python train.py --n_head=4 --n_kv_head=4 --vocab_size=2048 --norm="rmsnorm" --weight_decay=0.064 --steps=7837
Each number is 50 + 10 x the weight over its row's rms, rounded and kept within 0 to 99. Layers, rows and columns count from 0. The size before them is the row's rms in percent of the matrix's.

# down: layer 2 MLP down (transposed), 384x128, rms 0.115, rows 177-180, columns 0-127
# gate: layer 2 MLP gate, 384x128, rms 0.132, rows 178-181, columns 0-127
# up: layer 2 MLP up, 384x128, rms 0.111, rows 178-180, columns 0-127
down177 114:60 42 33 63 35 51 46 41 38 32 39 34 51 58 55 66 38 41 58 53 70 63 50 51 45 36 41 57 52 55 62 67 48 62 62 67 43 52 63 61 42 28 63 35 49 51 45 54 62 62 61 47 44 54 48 39 44 67 28 54 55 52 43 59 47 60 50 59 50 54 29 54 56 41 51 62 40 45 47 47 56 51 59 41 55 57 39 43 50 61 27 55 58 50 58 48 51 47 65 55 51 42 51 48 56 45 64 58 40 42 58 66 56 47 39 56 45 33 48 58 47 47 51 56 33 83 41 48
gate178 092:48 42 52 46 64 54 53 52 48 58 44 47 48 28 38 54 53 48 57 49 50 46 56 43 62 56 49 51 47 44 37 62 41 44 61 55 62 44 59 42 50 41 55 54 38 45 58 47 58 44 38 45 41 63 53 45 43 64 45 66 80 52 59 46 46 60 41 64 56 64 62 77 39 29 51 60 51 47 26 52 52 44 44 54 36 58 46 42 50 25 55 56 42 36 63 42 49 40 65 32 47 61 51 59 38 61 35 48 27 46 54 56 43 46 48 58 56 35 54 51 26 61 50 63 50 48 70 51
up178 100:35 44 54 47 57 51 47 63 64 52 32 53 44 70 49 53 38 40 44 61 43 40 50 55 53 45 34 37 59 25 52 40 54 57 66 47 50 53 57 35 54 45 43 53 51 54 39 46 36 63 34 43 43 48 50 55 40 53 59 39 51 58 56 66 47 44 52 47 47 51 51 47 47 53 55 57 56 67 63 59 51 38 62 27 46 82 54 53 50 47 41 41 33 52 65 49 27 48 68 48 65 68 57 65 55 40 63 51 52 72 58 49 58 54 57 73 48 47 57 45 60 53 44 62 59 42 58 55
down178 101:57 63 50 47 43 44 32 54 31 43 40 42 53 47 30 24 47 42 62 56 57 47 37 51 29 46 47 63 54 56 64 55 40 41 61 64 58 57 54 59 50 43 46 54 67 38 44 50 59 45 43 56 42 35 45 44 59 45 56 39 53 46 46 50 71 34 35 48 47 30 43 46 45 56 62 60 47 49 54 49 50 54 53 37 40 48 52 48 55 33 59 32 38 53 70 58 43 48 43 45 54 58 75 36 53 74 58 69 46 61 39 57 45 61 67 45 40 51 53 41 54 62 57 42 51 48 58 35
gate179 101:46 58 28 44 52 48 47 45 48 48 41 52 32 52 63 61 74 28 26 38 52 66 37 58 61 57 48 46 47 51 70 65 48 38 49 46 37 75 50 61 57 53 41 55 60 53 47 41 53 52 34 31 46 51 60 50 59 50 47 50 45 43 53 45 44 43 42 58 51 71 61 58 72 26 49 66 51 55 53 51 42 35 64 50 50 45 57 44 68 38 48 53 56 49 43 47 41 53 35 44 54 43 41 52 50 68 42 46 55 34 37 51 61 67 56 47 57 43 40 49 51 58 55 62 41 42 55 64
up179 110:64 34 54 44 71 76 40 57 60 41 47 48 68 42 48 38 47 60 59 44 38 61 47 59 40 55 45 49 50 55 45 57 66 63 41 60 60 46 50 42 32 56 65 58 52 46 64 60 57 59 45 58 51 52 80 65 33 48 43 37 47 51 42 47 56 55 48 60 53 68 54 46 69 56 49 69 47 67 56 47 49 57 42 33 61 54 49 54 47 61 47 44 57 49 52 53 69 57 48 63 56 56 54 58 61 60 42 52 43 53 73 53 62 66 48 45 63 38 41 64 67 46 40 50 51 62 39 60
down179 108:42 57 37 52 55 38 38 53 60 23 46 56 47 54 45 57 42 54 53 53 47 82 38 45 44 67 43 47 51 54 54 45 48 47 62 42 42 49 71 47 37 56 45 36 49 47 54 48 42 52 49 65 48 52 53 54 44 43 41 40 25 55 58 53 16 58 66 67 46 45 63 58 58 55 53 36 47 43 56 48 50 51 39 56 58 53 49 57 42 73 41 75 49 54 53 50 34 58 55 52 39 45 61 69 48 58 33 30 50 57 55 49 45 59 60 40 46 51 38 53 69 55 44 59 55 51 62 47
gate180 095:53 56 41 53 60 46 41 47 50 43 52 26 43 34 58 53 59 60 35 50 52 53 43 54 61 48 61 35 53 52 55 43 57 58 42 43 35 59 70 49 41 52 39 54 35 54 47 54 47 57 55 54 29 52 40 62 79 63 53 35 47 46 55 61 53 59 53 46 57 49 56 60 49 30 66 34 61 45 60 43 53 44 48 34 51 65 42 41 57 44 31 53 66 59 45 59 42 46 56 47 47 62 56 55 27 58 42 51 45 32 40 53 67 50 70 46 37 62 53 56 46 67 72 60 48 47 36 41
up180 095:36 63 46 65 43 38 41 41 52 43 47 51 68 50 34 36 69 46 45 49 31 44 69 58 58 41 57 19 41 55 47 35 48 26 38 42 38 53 52 47 41 55 38 54 31 36 38 53 37 70 40 48 53 49 54 49 60 64 59 43 46 51 46 46 45 59 41 62 50 45 40 48 52 36 51 53 54 54 57 53 44 60 53 53 55 34 43 48 59 42 44 43 45 52 60 54 33 48 37 44 71 46 35 70 34 44 48 35 59 50 55 47 28 46 52 53 48 57 67 47 53 48 62 58 56 58 54 38
down180 094:56 46 73 52 44 45 37 59 52 60 58 45 24 57 44 36 47 71 63 44 59 68 44 42 53 60 53 55 76 51 39 53 55 45 46 53 32 60 49 40 56 44 51 59 53 47 61 44 38 51 35 38 46 56 47 58 47 48 67 23 48 74 42 44 33 36 48 41 57 53 44 31 46 49 60 58 59 55 59 52 55 56 59 52 64 54 47 58 65 43 43 47 49 45 47 44 47 44 52 44 45 46 47 60 48 36 44 53 67 63 55 41 60 50 49 55 37 66 38 70 48 59 55 49 66 61 40 70
gate181 109:58 61 36 38 39 39 50 35 43 50 34 39 44 48 45 53 33 50 33 47 52 55 39 71 40 59 49 54 48 52 58 54 57 48 54 51 45 51 62 54 47 58 68 52 46 51 40 45 65 66 45 45 42 59 47 81 60 53 53 58 58 46 58 45 36 61 43 32 42 57 58 52 61 53 42 39 46 43 62 55 70 51 47 68 43 56 47 39 45 54 53 52 47 56 58 41 60 39 33 59 40 40 61 38 63 50 33 32 45 23 45 44 47 66 53 73 47 45 48 44 26 51 62 51 54 37 47 53